Each number is 128 + 24 x the weight over its row's rms, rounded and kept within 0 to 255. Layers, rows and columns count from 0. The size above them is the row's rms in percent of the matrix's.

# layer 12 MLP up, 1024x384, rms 0.114, rows 225-236, columns 0-191
size [ 98 105  93 101 102  98 105  99  99  98 105 100]
[[140 115  71 132 143 151 120  87 132 158  84 149  82 154 132 139  80 142  99 147 161 126 134  96 113 119 133 135  88 145 143 137 115 103 134 103  98  87 135 118 182 139 134 120  97 172 158 150 115 132 163 164 137  88 155 101 124 116 143 137 100 164 155 103 185 108 125 161 108 135 125 161 116 146 113 153 138 148 110 139 133  93 115 134 163 125 137 178 137 125 144 141 104 168 142 120  87 140 119 162 132 150 136 106 121  83 103 131 128 123 119 112  64 151 103 114 117 121 146 150 155 114 134 138 113 143 120 152 176 103 118  99  79 137 105 103 112 111 125 169 121 161 108  93 153 127  99 113 116 128 108 159 140 134 126 165 138  96 121 128 160 133 137  98  87 122 116 143 135 107 106 163 131 151 152 138 186 151 131 125 139 144 155 132 130 105 172 108 152  78 153 152]
 [158 105 102 185 126 112 133 135  83 133  60 159 120  62 141 149  97 129  98 142 159 131 149 102 153 163 143 165 147  82 135 161  83 134 154 116 172 160 130 150 141 146 102 140 148 130 162 149 152 125 114 153 125 151 163 100 108 137 135 152 168 129 158 100 109 178 145  98 149 148 110 155 101 111 143  82 141 153 122 164 130 144  99 127 104  62 114 148 113 144 106 101 111 113 128  89 125 130 134 109 137  91 107  94 156 146 122 111 128 131 161 156 123 144 137 113  98  76 139 122 160 132 147 139 126 144  93 137 110 131 142 134 142 147 103 155  84 152 141 106 141 153 164 140 131 136 162 134 132 121 166 141 173  97 131 131 202 127 129 136 132 152 122 115 177 123 126 105 111  81 103  88 138 124 126 116 101 173 155 121 126 138 146 115 130 120 117 157  92 143 115 132]
 [112 120 110 110 105 141 134 101 100 176  97 117 156 110 112 141 102 133 161 115 136 106 104 160 119 145 168 115 156 141 165 125 127 129 145 133 156 147 120 124 145 133 149 106 144 124 128 157 100 129 133 131  90 114 161  74 157 144 141 146 143 149 130 144 149  99  74 127 154 177 149 161  95 107 119 108  85 133 147 106 111 152  99 118 111 124 150 132  48  82 130 124  75 134 159 108 132 120 127 123 129 196 120 133 145 122 123 134 136 157 102 135 142 116 132 152 127 135 161 109 151 130 151 122 162 148 135 132 130  95 139 170 136 132 124 133 159 127  73 171  99  85 132 122 131 160  98 135 129 155 163 135 121 148 156 126 118 103 123 108 166 204 174 173 125 104 119 111 159 126 106 121  81 141 164 132 107 102  82 101 144  95 103 120  98 158 131 104 132 145 133 112]
 [104 118 143 178  81 132 130 148 155 147 104 158 113  96 126 129 123 135 129 142 159 154 135 135 101 120 144 127 196 120 148 131 155 117 110 129 160 133 121 149 145 114  96 203  93  93 128 137  88 143 137 133 100 120 132 109 135 175 103 133 114 123 113 113 139 143 169 139 140 138 118 126 125 149 118 123 167 121 172 147 107 106 134 137  78 145 124 155 105 118 164  87 108 149 124 100 171 151 151 167 163 144 118 114 153 116 151 116 107 111 106 109 119 136 114 216 186 121 130 160 167 132 127 129  95 127 110 152 123 137 174 115 137 122 160 135 154 111 105 129 146 115 122 133 118 134  97  84 122 105 144 124 167 115  92 141 173 167 120 111 123  80 153 128 182 114 142 112  90 132 103 109 128  91 120 151 169 118 135 141 133 143 165  71 141 195  99 139 151 140  64 124]
 [129 133 130 151 117 129 108 140 115 155  65 129 125 145 182 100 156 108 128 126 123 110 132 137 122 147 128 104 132 144 162  88  99 162 128 159  97  97 125 146 138 152 128 111 135 118 118 110 155 147 123 153  95 153 102 134 100 115 173 155 112 125 123 123 132 105 113  64 115  90 121 165 124 102 168 149 149 124 134 117 158 140 157 129 175 128 130 126 111 141 156 120 130 152 125 159  90 144 155 113 131 127 162 141 106 137 106 124 162 148 167 102 118 159 139 139 121 131 152 139 128 147 146 106 118 106 132  94 168 165 103 131 128 127 141 121 135 113 111  80 107 102 145 117 136 111 155 129 106 134  93 138 147 120 135 155  85 115 121 105  84 105 136  98  83 132 108 112 103 121 102  98 143 147 102 130 181 120  78 168 125 128 125 146  92 102 116 136 143 118 113 152]
 [117 169 134 127 137 114  96 104 143 129 137 107 135 144 109 123 106 175 162 113 136 188 143 132 115 127 129 114 149 122 141 140 124  75 125 138 151 126 135  92 121  87 139 124 140 113 104 117 121 152 104 149 169 108 148 152 151 147 130 135 147 173 138 110 136  92 108 115 126 155 167 137  89 128  91 138  85 143  67 144  86 111 133 128 159 175 131 144 122 142 115 121 113 133 151 110 133 127  88  75 120 114 114 124  91 142 123 145 133 176  83 123  97 123 150 110 118 122 137 125 140 118 143  99 110 115 144 171 128 143 147 143 132 157 131 135 170 123  67 104 121 147 148 106 171 116 140 104 105 132 142 158 135  96 144 166 116 138  97  37  95 107 148 146 135 134 151 162 120 164 149 135 110 156 117 129  97 133 151 128 140 141  94 127 108 153 139 144  69 156 103 134]
 [108 138  70 130 159 106  96 118 143 128 149 146 129  89 137 140 129 133 161 116 124 149 126 122 128 100 120 117 108  91 112  97 128  79 128  87 127 114 136 104 117 121 115 158 157 159 147 138 147 144 118 136 121  98 125 129  89 161 150 146 167 108 104 105 151 126 141 151 110 124 132 121 132 103 116 120  92 113 163 113 131 126 160  93 138 104 158 137  92 129 136 110 145 157 104 128 115 163 159 114 159 168 140 127  90 118  93  89  96 111 167 118 137 150 121 150 145 135 146 123 143 136 138  84 126 146 127 130 126 126 160 148 154 159 143 109 132 100 124  96 101 159  96 155 141  98 153 122 190  74 123 163 127 109 130 148 110 102 156 132 124 108 133 125  92  98 109  90  79 138 139 123 109 121 124 134 133 134 134 113 148  62 154 113  92 106 147 150 108 118 136 192]
 [161 137  75 153 110 128 170  96 118 140 126 108 111 147 141 141 104 124 126  84 128  98 119 168 145 127 148 153 137 147 119 137 152 116 112  54  96 107 124 123 152  94 120 105  76 141 167 120 120 127 148 107  95 133 155 125  97 110 104 140 143 140 156  93 166 147 116 127 178  95 132 137 100 111 161 124 127 152 149 119 136 117 147 159 135 121 159 124 115 141  98 129 147 129 156 133 106  97 111 156 116 109 116 109 164 167 155 122 118 109 124 134 113 191 119 159 129 132 125 104 163 108 124  91 100 179 139 118 186 125 126 126 107 162 116 139 121 123 158  74  75 119 110 141 159 158 143 103 131 125 126 152  88 144 205 115  98 118 119 164 110 171 131 167 173 143 124 118 100 104 116 111 178  96 129 139  90 143  80 123 125 132 135 130 141  64 139 139 174 116 151 118]
 [155 119 152 151  71  90  92 100 132 166  98 128 124 160 134  74 119  93 139 119 142 174 145 150 125  74 133 130 106 133 150 145 103 135 183 100  92  94 123  80 144 122 169 128  81 154  83 121 130 110 130 103  99  76 141 132 139 132 143 146 124 126  86 136 118 184 194 194 143  89 135 120 163 130 120 151  94 113 119 136 119 147  84 128 107 144 135 127 122  94 139 104 127 142 140 113 134 110 132 103 118 135 112 125 124 142 131 121 164 102 127 114 112 159 161 108 137 115 151 117 143 170 132 110 138 108  76  88 160 129 149  93 163 103  92 145 100 131 116 130  88 135 164  82 150 133 132 103 137 125 123 116 113 158 125 140 134 124 129 121 119 123 116 165 103 116 132 129  94 122 128 111 120 115 122 139 149 102 122 167 140 171 115 114 155 134  99 160 114  80 151 136]
 [142 121  78 155 165 141  57 117 137 180 165 121 132 145 116 151 110 123 114 189 107 105 138 104 112 170 116 152 127 134 153  81 145 138 129  62 144 119 179 141 150 147 124 102 128 120  72 141 149 116 124 129 138 143 162  86 111 116 122 143 144  73 130 109 118 126 136 108  85 139 122 123 123 136 120 117 111  92 119 129 157 118 146 114 100 137 130  94 153 123 140  95 128 112  87 137 104 119 124 135 148 144 165 134 131 150 140 156 143  97 173  86 100 100 110 137 144 147 136 118 133 102 119 143 131 157 159 134 121 101 148 111 147 120 139 130 147 185 142 150  89 118 134 154 133  98 114 136 156 130  68 119 125 108 101 115 160 100 120 136 113 138 139 138 143 147  99 107 116 172 106 110  65 123 139 146 151 133  94 118 106 112 146  82 125 115 145  74 122  59 140 174]
 [143  73 130 175  87 147 138  76 128 123 131 108 152 118  91 134 139 112 129 140 111 124 141 108 120 137  78 137 109 114 152 146  97 105 163 129 132 129  97 176 175 129  89 141 136 154 110 128 147  95  97 153 111 109 128 128 156 119 106 147 134 102 157 139 138 151 137 105 113 130 128  91 116 138 170 123 100 157 109 107 108 159 140 129 173  98 114 146  98 140 141 169 123 108 118 159  97 180 153 171 148 103 126 142 119 145 125 123 107 144 137 132 134 140  90 123 130  97 166 167  93 140 149  87 128 117  80 129 120 107 105 131 139 109  74 132 143 142  95 137 112 151 129 135 107 148 144 142 125 126 139 109 114 176 124 103 116 171 101 174 128 130 136 136 160 109 145 140 189 101 179  89 101 131 129 174 111 131 129 136  88 148 167 182  86  89 123  98 145  87 125 138]
 [113 170 118 140 114 203 121 149 157 105  97 130 129 132 133 143 144 154 115 122 102 119 137 113 113  93 142 148 143 166 112  99 146 170 145 122 143 128  88 119 103 113 134  98 129 175 151 127 114 115 157 136 161 115 126 124  88 119 112 123 137  96  75 167  74 124 124 158 126 119 154  92 112 107 167 146 103 130 114 160 132 159 135 111 110 138 147  79 168 150 176 130 112 150 105  96  69 158 179  78 169 139 138 134 148 133 165 142 122 114 130 155 107 165 159  99 167 131 139  81 109  97 150 151 133 163 132 120 161 138 126 143 108 143 130  93 118 166 115 122 108  75 128 150 132 122 149 182 134 131 158 109 163 107 139  97  91 110 140 112 145 127 139 145  60 147 116 129 101 108  94 121 144 124 142 143 107 107 160 105 137 169  95 130 113 156 129 113 144 159 111 179]]
# layer 12 MLP down (transposed), 1024x384, rms 0.089, rows 225-236, columns 0-191
size [104  94 102  99  99  94 102 104 101 100 103  97]
[[110  86 171 164 120 127 110 109 141 135  75 130 134 142 107 128 139 151 145 134 126 112 115 114 130 156 117 139 121 128 174 101 110 185 151 138 133 160  83 134 150 109 118 103 135 125 102 129 154 115 134 109 148  95 149 140 123 126 123 136  39 120 125 133 159 124 152  95 117 130 109 143 136 150 151 135 119 125 142 134 155 121 108 122 135  94 123 139 137 138 145 114 126 104 146  74 107 112 121 135 130 114  83 177 146 137 130 112 113 139 102 149 125 121 126 138  98 121 128 119  83 135 102 130 117  89 153 114 148 160  95  81 115 119 140 125 168 107 108 135 127 112 143 120 107 137 139  98 131 146 107 122 104  79 165 141 104 127 148 136 145 134 100 145 148 175 139 156 106 147 104 121 121 115  98 143 123 138 152 139 130 128 129 120 120 134 129  90 102 163 109 154]
 [125 145 150 157 127 103 166 141  37 118 118 124 112 106  96 140 137  93 151  89 137 141 192 125 126 161 115 143 144  90 123 146 109 163 119 124 125 121 110  90 138 122 107  91 122 117 135 108 122 120  75 180 123 135 102  88  96 140 118 106 121 143 167  97 123 110 123 154 160 133 122 133 107 119 130 193 152 101 135 141 123 100 116 143 106 134 151 147 111 141 140 147  91 184 104 106 138 147  86 133 104 101 100  93 113 104 110 127 131 132 117 140 128 114  64 132 117  92 115 106 129  99 129  94 149 108 139 109 149 138  99 112 142 158 157  99 120  87  87 146 107 111 110 146 118  83 158 160 129 156 122 126 128  93 146 122 124 128 149 146 113 170 111 113 138 105 143 112 166 141 155 108 152 150 111 159 159 127 124 142 150 167 153 110 120 149 119 130 156 157 105 170]
 [ 96 133 118 135 114 124 156 142 147 164 154  83 101 121 130 118 129 103 112 106 146 136 125 129 138 119 124 141  47 178 141  87 136  93 126 108 154 130 152 141 109  99 126 159 119 110 136 144 157 146 120 125 115 103 145 148 139 110 188 122 126 114 137 109  91 160 123  75  97 108 118 130 166 114 141 120 126 170 133 108 113 108 151 176 101 163 137 129 154 148 121 132 124 160 121 131 103 107 137  92 104 110 156 159 153 146 145 125 128 131 114 127 130 103 143 124 135 117 145 153 148 149 107 139 152 161  96 116 144 137 141 150 124 154 116 153 127 148 116 161 144  86 150 132 118 118  67 124 100 120 133 142 104 136  85 131 127 104 103 144  95 178 122 136 117 155 108 140 150 168  95  98 156 153 116  89 114 117 176 130 127 156 143 124 155 112  86  89  96  73 156 115]
 [135 145 143 120 126 114 102 106 161 118 115 161 123 167 112 151 117 171 122 111  97 147 140 129 103 121 126 136 104 116 112 152 152 132 133 176 108 112 158 121 116 151 106 144 134 127 131 130 176  83 110 125 142 128  91 155 130 138 146 161 120 153 112 118 148 128 118 130 149 167 156 139 155 109 152 137 126 161  92 137 116  90  85 132 109 160 123 139 133 138 147  96 116 129 111 130 124 148  96 143 160  88 149 109 178  84 136  84 154 147 149 150 130 137 122 105 107  86 103 150 179 136 145 156 102 105 110 161 104 140 145 119 130 149 134 113 141 103 127 138 138 160  80 143 115  88 145 116  92 124  81  91 107  65 117  91 103 121 113  82 117 134 140 157 132 112 130 106 145 108 132 134 123 118 118 154  99 132 132  90 182 122 108 118 172 139 127 127 121 139 152 109]
 [155  78 130 138 125 148  84 128 142 131 109 156 112 113 133 140 138  78 120 128  93 159 141 157 153 127 120 123 118 127 147  68 103 107 133 147 105 127 110 155 114 124 167 154 165 126 131 201 129 134  96 108  79 174 123 120 139 125  97 155 124  85 119  96 129 130 132 142  96 103 146 125  97 142 153 156 113  74  92 132 144 123 151 116 147 123 107 157 128 138 116 119 128 117 164 142  98 111 150 105 108 156 152 143 167  89 142 127 131 133 120  92 142 179 133 104  91 126 119 148 123 111 136 106 140 124 126  78 125 102 139 113 150 114 122 179 146  87 113 137 153 100 120 135 112 150 151 121 110 173 127 110 122 115 123 129  76 120 143 159 163 116 173 162 134  72 104 176  90 106 114 146 146 134 130 118  80 118 132 118  97 131  89 139 185 133 105 144 116 191 112 107]
 [139  42 135 131 172 121 134 151 145 106 140 132 140 173 144 122 101 126 125  99 128 139 136 148 145 139 143 137 142 126 112 108 128 158  97 127 102 114 205 125  77 151  96 132 154 148 140 134  98 143 144 136 105 122 110 102 137 132 152 133 149 132  84 167 118 143 141 127 124 163 157  97 119 164 105 117 133 138 149 153 166 126  99 181 164 130 165 143 179 154 103 137 113 103 152 144 117 133 128 134 145 143  93 154 138 216 144 102 151 152 149 130 119 129 165 129 136 201 157 131 138 137 134 145 115 130 184 144 164 123 120 118 130 119 123 120 106 107 137 133 146 170 143 127 144 125  84 139 134 104 122 104 140 152 126  92 128 119 119 120 128 115 117 171 106 141 115 127 112 155 112 101 142 127 129 134 122 126  98 103 102 125 101  47 132 137  94 141 139 153 154 113]
 [120 117 130 103 142  95 125 155 142 163 106 105 162 125  96 101 102 144 133 124 102 103 167 160 119 154 113 138 118 110 136 139 128 121 114 163 151 122 116 160 121 105 136 160 123 101 142 162 114  94 128 121 153 125 158 139 151 138  84 177 107 133 155 152 146 159 110 130  96 115 123 133 147  99 122  78 111 112 144 119 151 134 191 108 129 131 135 107 105 136 130 112 112  85  91 117 150 151 126 129 129  64 117 117 145 128  87 111  97 125 136 130 157 121  84 108 139 148 106 130 140 152 190 124  97 143 148 133 126  96  94 147 109 137 157 110 145 135  74 150 173 101 120 115 114 124 145 164 118 113 130  79 147 127 122 150 140 120 154 123 150 126 164  95 175  89 131 174 111 124 119 156 160 178 166 108 156 110  96 173 133 105 113 147 161 137 151 182 131 109 131 115]
 [176 150 150 144 144 125 121 132 159 149  73 167 109 119 149 157 154 143 121 141 125 141 121  71 114 115 146 111 149 125 112 147 114 148  89 133 130 104 118 116 144 143 138 154 129 136 107  74 164  82 127 123 156  99 140  96 112 142 162 145 131 108 112 112 156 128 123 111 156 139  90 124 127 105 122 118 134 154  98 103 115 168 138 161 135 143 127 100 103 108 180 134 154 134 120 107 132 127 156 130  90 135 140  80 133 111 116 169  96 138 113  96 148 130 103 100 129 144  81 142 101 125 123 115  83 112 160 157  92 109 130 110 123 123 114 106 110 141 117 160 116 111 150 133 162 146 150 127 124 124 136 154 207 177 146 104 134 100 131 130  93 135 130 158 106 124 142 152 127 139 105 130 133 140 136 167  87 105 117 120 103 112 111 147  99 153 105 128 141 120 124 143]
 [139 137  92 126  56 124 142 127 131 134 135 129 144 114 114 123 145 123 166 123 134 123 116 109  98 131 123 117 118 104  92 134 138 108 144 139 159 153 141 160 136 163 119 121 129 117 146 114 152 150 155 116 156 125 103 142 147 141 123 117  68 154  80 131 140 155 122 221 116  96 127 116 117 131  85 142 122 117 135  96 164 116  76 167 120 146 145 145 154 156 168 138 142 155 145 126  97  94 141  69 109 172  82 116 130  96 124 167 142 126 151 116 118 111 176 118 154 116 115 102 142 139 120 148 107 156 108 152 103 144 144 117 185 133  83 144 135 115 143  86 129 145 130  96 119 121 118 117 136 150 131 119 122 140  83 124 117 118 130  75 126 114  96 128 102 111 146 113 154 125  72 134  88 139 127 107 136 114  91 109 139 108 145 118 136 110 133 166 123 110 120  95]
 [149 153 125 154 134 135 177  83 108 129 141 127 112 135 159 146 142 110 111 134 160 125 129 140 114 121 113 107 138 136 151 143 133 101 143 139 108 112 142 116 129 149 163  75 140  92 121 110 185 111 144 159 152 104 131 145 128 115 159 105 178 167 101 143 131 129  79 149  95  99 165 123 122  79 105 167  98 131 120 168 139 128 157 107 107 159 112 121 158 152 138  72 115 136 128 124 106 113 114 142 113 125 168 149 156 133 110 169 122 141 123 170 115 149 122 121  93 143 176 151  95 125 138 137 156 101  97 151 138 154 134 114  96 132 121 133 120  88 107  82 124 167 139 122 122 158 160 135 109 108 158  88 125 115 123 134 105 110 159  96 108 126 127 158 136 115 105 147 117 100 163 143 163 120 127 145 108 115  60  96 131 134 119 115 147 166 138 103 119 114 160 111]
 [164 124  97 126 155 110 111 129 128 125 156 130 136 111 152 103 107 107 113 102 108  85 161 136 119 147 143 148 112 111 102 125 127 170 119 127 141 105 113 130 123 112 128 117 121 155 168 130  92 114  99 127 129 122 166  99 134 164 127 146 165 187  85 101 147 104 131 137 124 133  88 141 142 157 142 134 132 148 163  83 126 158 152 117 114 113  89 101 104 101 109 154 120 133 130 166 126 178 146 124 123 133 138 127 125  98 148 115 135 133 160 164 167 116 123 159 150 137 160 110 105 110 176 140 147 112 155 123 150 169 110 111 129  94 107 106 150 140 132 101 132 140 130 130 115 163 110 131 106  92 127  82 122 145 150 131 139 112 134 111 126 129 126 123 144 121 106 140 104 130 165  99 120 166 164 140  85 134 123 105  90 122 119 155 169 135 153 126 167 132 109 118]
 [109 132 139 153 158 150 135 137 152  98 132 124 129 132 118 180 102 137 125 123  94 149 105 118 138 144 115  79 196 127  78 133 166 129 131 157 103 171 122 144  91 174 168 149 161 174 119  93 120 119 143 111 150 116 170 140 105 110 160 128 124 136  97  85 161 108 129 166 141 101 124 133 132 105 107 140 121 171 144 101 134 153 121 103 133  81 150 143 153 140 164 115 106 144  63  95 132 141 113 114 144 120 142 121 149 155  88 163 105 156 163 141 129 148 152 114 124 143 148 127 111 139 136 129 108 102 119 133 134 153  76 158 144 167  86 132 171 144 116 101  75  58  87 140 128 103 131  85 135 110 130 146 160 122 108 103 122 148  86 106 136 176 136 164 120 155 134  93 151 154 201 162 151 124  92 131 126 171 136 129 130 126 168 117 110 183  87 127  84 128 102 150]]
# layer 12 MLP gate, 1024x384, rms 0.108, rows 226-237, columns 0-191
size [108  96  96  91  99 103  98 100  94 101 100  93]
[[119 124  69 150 161 165 165 129 143 117 102 131 168  74 153 103 102 119 122 164 112 137 167 141 107 120  89 125  83  88 139 135 131 155 140 140  99 146  97  90 129 114 148 109  84 132 103 111 125 125 175 120 113 152 144 102 133 116 104 102 129 132 144 120 156 133 135 107 129 161 112 108 137  99 115 177 133 131 173  95 132 101 106 124 135 102  87 126 168 131 126  96 158 110 132 151 107 145 123  91  81 122 128 122 151 108 128 126 128 132 107 148  96 116  88 161 116 119 191 169 158 138 154 143 139 178 125 128 147 120 107 102 146 124 127 117  79 149 111 138  94 107 149 134 170  94 139 153 138 127 129 116 151 112 157 134  96 176 162 135 123 119 106 107 102  96 153 139  91 145 103 138 104 139 132 168 156 138 122 102  89 132 142 162 108 132 137  90 131 166 176 134]
 [141 149 157  90 112  96  93 146 115 125 122 124 108 128 128 158 110 177 145 152 121 105 140 116 120 130  80 148 124 141 113 118 133 131 104 150 136 111 115 173 119 106 166 124 137 154 111  74 140 135 125 161 111 115 140 122  63 143  99 116 123 105 111 108 150 156  83 126 159 141 135 133 121 129 138 114 111  91 104 152  97 142 125 115 162 110 171 145  99 138 153 140  84 100 117 116 163 156  96 136 140 128 130 133 130 119 133 135 139 147 161 145 161 148 125 134 136 166 151 166 173 112 117 128 117 124 149 102 102 104 129 162 153 123 134 140 126 115 104 134 137 166 143 133 130 145 129 114 116 100 111 137 135 145 142 145 164 117 132 135 128 132 133 161 157 114 134 157 180 135 133 148 104 118 112 160  95 133  88 126 140 163 104 112 174 111 114  97 110 163 126 148]
 [165 124 137 138 189 171 145 132 115 111 130 148 137 121  96 180  87 140 160 107 105 154 155 140 148 109 161  79 160 139 133 108 127 114 138 148 130 121 110 113  95 138 153 128 113 171 142 135 162  96 137 136 137 105 107 129 118 111  79 185 127 116 160 114 115 127  77 122 116 134 121 143 165 153 112  94 109 101 115  85 134 145 132  99 160 113  99 127 100 164 125 100 118 146  87 167 130 163 127 136  99 117 139  92 119 158 116 156 147 158 111 118 160 132 130 112 149 120 151 119 163  83 116 134 163 124 152 125  81 115 136 108 116 137 136 147 159 152 120 101 148 137 103 134  85  69 100 152 137 116 151  84 147 140 121 132 136 153 118 135  91 139 100 152 140 154 142 105 159 162  94  98 119 108 106 142 156 149 125 132 175 120  98 110 124 132 133 123 117 168 148 121]
 [ 93 154 125 133 131 125  99 137 112 158 116  79 116 105 152 101 103 131 136 152 114 101 163 146 124  97 144 123 151  90 169 117 125 141 164 106 163 101 133 108 144 141 149  83 111 111 108  72 101 128 136 127 140 134 114 135 117 124 122  70 149 135 100  95  97 102  83 162 121 111 151 114 131 144 137 133 181 140 112  93 143 104 132 107 114 136  94 114 118 133 115 134 116 124  85  75 135 130 116 138 117 119 166 152 138 111 117 127 146  94 157 146 103  93  85 130 136  99 124  94 121 133 104 122  76 158 136 102 128  69  92  81 154 140 144 149 175 161 151 149 131  88 135 125 132 160  82 106  91  81 162 123 134 127 145  94 137 149 109 132  94 164 121 117 106 142 114 169 148 183 123 118 160 106 148 140 146 155 128 120  91 104 155 108 144  98 163 112 125 140 162 137]
 [119 123 145 164 113 119  98 137 163 114 150 128 152 113 157 116 141 163 153 168 115 147 102 130 115  79 101 127 166  90 139 127 110  93  81 139 147 145 133 128 139 103  92 118 156 126  77 116  96 168 170 128 128 125 138 127 116 120 149 182 135 150 142 136 139 100  91 188  87 133 135  93 111 161 102 162 102 112  90 126 132 130 159  95 108 139 133 149 109 133 139 147 111 124 115 144 132 158 145 103 140 115 141 144 109 168 141  98 124 128 124 103 108 135  95 149 131  92 108 122 142 146 153 109 120 121 148 134 113 152 116 131 180 154 118 133 142 113 133 135  98 120 154 104 145 111 103 137 176 108  99 133 127 167 132 157 117 144 102 109 161 138 148 135 150 140 119 127 123 121 111 143  60 104 116 129 118 175 162 158 135 140 103 110 161 129 117 132 134 141 161  97]
 [134 118 179 143 118 130 140 141  85  67 137 109 152 112 156 100 112 128  92 124 145 132 131  86 123 123 129 146 106 119 129  68 146 130  85 147 158 111 121 168 100 115 158 135 105 172 130 132 114 131 108 128 154 142 130  73  66 164 159 146  90  94 120 115  89 115 106 121 133 102 138 147 155 111 124 152 146 166 157 174 121 154 115 166 156 107  87 112 125 150 135 101 135  71 135 153  84 110  97 142 139 112 119 170 106 148  96 134 105 147 139 125 117 118 121 108 118 100 146 128 157 121 153 108 128 116 102 131 112 134 106 147 100 131 102 164 124 149  96 108  95 165 125 137 105  93 118  89 126 135 174 194 132  97 140 167  94 113 135  98 143 151 127 110 134 156 127 110 172 144 131 110 108 134 110 153 134 121 164  96 140 134 122 107 128 128 159 152 153  86 119 165]
 [165 102 117 152 116 112  66 115 166 116 144  91 126 111 163 158 122 132 134 111 129 104 148 109 124 121 113  87 106 125 105 112 126 122 136 176 102  85 135 157 161 153 137 139 127 155 114 123 140  91 111 146 151 119 155  79 100 153 158 152 136 154 105 159 162 131 140 170 166 132 120 130 131 110 108 141 147 124 157 122 129 143 160 149 125 143 159 131 128 109 149 141 128 136 139 114 132 110 104 114 148 122 116 145  94 118 141 119 152 158  89 152 146 122  92  83 141 130  80 127  97 134  94 133 120 116 110 151 117 114 121 115 155 127 155 151 115 121 124 116 111  89 109 184 114 100 153 121  81 118 150 135 126 139 180 143  87 123 106 130 128 106 138 112  84 153 171  85 140 125 119 145 163 138 111 113 107 157 112 121 170  94 165 124  97 121 160 181 148 150 152 150]
 [178 121 112 146 134 155  82 130 117 142 164 136 133 128 144 140  86 156 139  99 138 109 110 121 158  97 172 165 142 128 141 107 101 180 182 118 178 128 124 130 117 137 102  92 144 139  94 127 106 137 121  98  78 144  86 104 109 101 141 121 126 123 133 152 124 163 133  76 123 128 139  76 133  83 136 122 142 137 122 134 132 140 113 101 105 144 140 105 135 152 108 139 103 175 144 109 125 101 127 134 107  95 106 145 122 162 105 125 120 140 116 131 117 114 121 140  96 152 145 121 107 138 143 154 159 152 128 134  90 167 163  87 123 120 147 136 128 169 127 118 101  89 180 124 153 159  99 112 182 111 182 106 129 101 154 112 146 157 155 130 122 115 130 138 118 105 141 104  97 147  90 143 121 130 116  89 150 127 143 161 128 143 135 134 108 113 104 160  86 159 112 128]
 [ 79 126  96 159 125 145  92 132 106  85 135 134 163 156  96 118 107 134  93 142 155 130 173 151 108 164 162 165  94 164  97 141 121 145 138 116 164 105 135  99 120  78  95 148 100 141 151 121 126 151 141 121 149 147 126 132 123 148  97 132 163 171 105  84  95 128 109 104 137 135 116 142 108 116 107 132 179 135 148  89 113 157 142 137 101 167 109 115 179 141 162 154  83 121 138 131 136 143  81 129 130 113 177 129 123 127  98 147 160 113 125  75 107 130 117  89 127 156 123 107 125 121 155 100 127 127 108 125 134 144 126  94  78 167 114 110 133 165 148 156 120 125 155 134  90 152 103 141 155 120 166 103  89 143 163  88 122  66 106  81 122 142 108 142 139 142 107 163 148 101 126 135 119 139 110 137 130 117 141  91 119 124 137  95 141 119 130 117 112 138 156 129]
 [115 140 125 158 120 146 138 144 116 137 133 131 155  99 115  85 116 125 169 106 153 114  78 149 179  68 126  86 156 181 130 148 122 157 137 107  94 138 151 146 104 164 124  93 152 125  62  78 133 136 137  96 118 167 155 102 153 148  58 126 141 123 121 130 122 160 124 111 137 144 126 144 149 150 124 130 149 109 156 151 168 163 161  80 137 163 129 143 116 131  89 140 104 142 120  98 141 148 120 123 128 106 128 102 178 151 104 141 102 130 143 122 127 113 131 101 112 168 131 138 114 174 103 161 124 133 126 144 118 146 159 120 113 144 117 164  76 108 108 117 101  96 133 153  99 137 101 124 125 132 106 116 134 110 112 117 130 148 113 137 101  61 122 108 140 109 122 132 127 119 140 136 175 126 111 164 141 128  98 124 149 142 155 121 173 160 100 129 170 121 120  80]
 [127 123 140 137 151 118 132 127 191 132 141 167 149  94 108 107 163  70  99 105 138  99 130 172 115 121 117 121 124 158 100 122  92  82  91 149 147  99 108 154 137 129 132 122 132 112 132 137 161 109 130 141 190 176 144 131 109 159 158 105 143 126 110 149 120 123 139 110 121 123 142 141 169 167  88  82 158 140 109 124 112 126 116 154  97 136  73 154 166 115 101  83 150 112 138 152 122  92  66 100 117 130 105 153 113 110 126 142 167 132 119 125 136  87 107 113 124 114 127 172 112  97 103 109 149  95 145 116  94 131 164 141 116 107 133 146 122  80 154 172  90  76 133 108 109 121 152  96 134 103 122 151 110  90 113 126 131 155 129 131 132 110 138 113 113 103 120 145 159 148 118 131 185 123 149 150 126 117 141 140 131 107 123 161 126 137  95 115 114 100 108 147]
 [150 153 147 166 133 164 126 136 157 118 178 114 109 161 102 123 129 102 152 150 142 144 152 125 114 141 156 157 128 139 103 145 120 103 191 142 131 160 139 107 154 102 146 115 129 158  77 148 128 139 132 139 150  88 164 104 104 145 126 139 112 138 112 136 111  79 148 135 146 138  99 152 147 160 142 108 128 136 128 134 130 146  71 162 140 152 105 101 158 135 116  96 106 123 134 126 183 117 133  81 106 163 148 131 131 126 108 137 122  90 121 135 119 146 113 154 176 122  37 137 178 167 168 143 167 149 141 126 100 130 116 101 128 122 104  90 157  91 119 137 105 133 108 151 124 131 151 151 120 127 120 164 148 100 124 111  97 133 114 135 145 121 170 165 124 171 121  91  93 127 111 116 106 112 122 140 159 181 142 132  96 112 108 114 130  95 112  92 133  91  99 132]]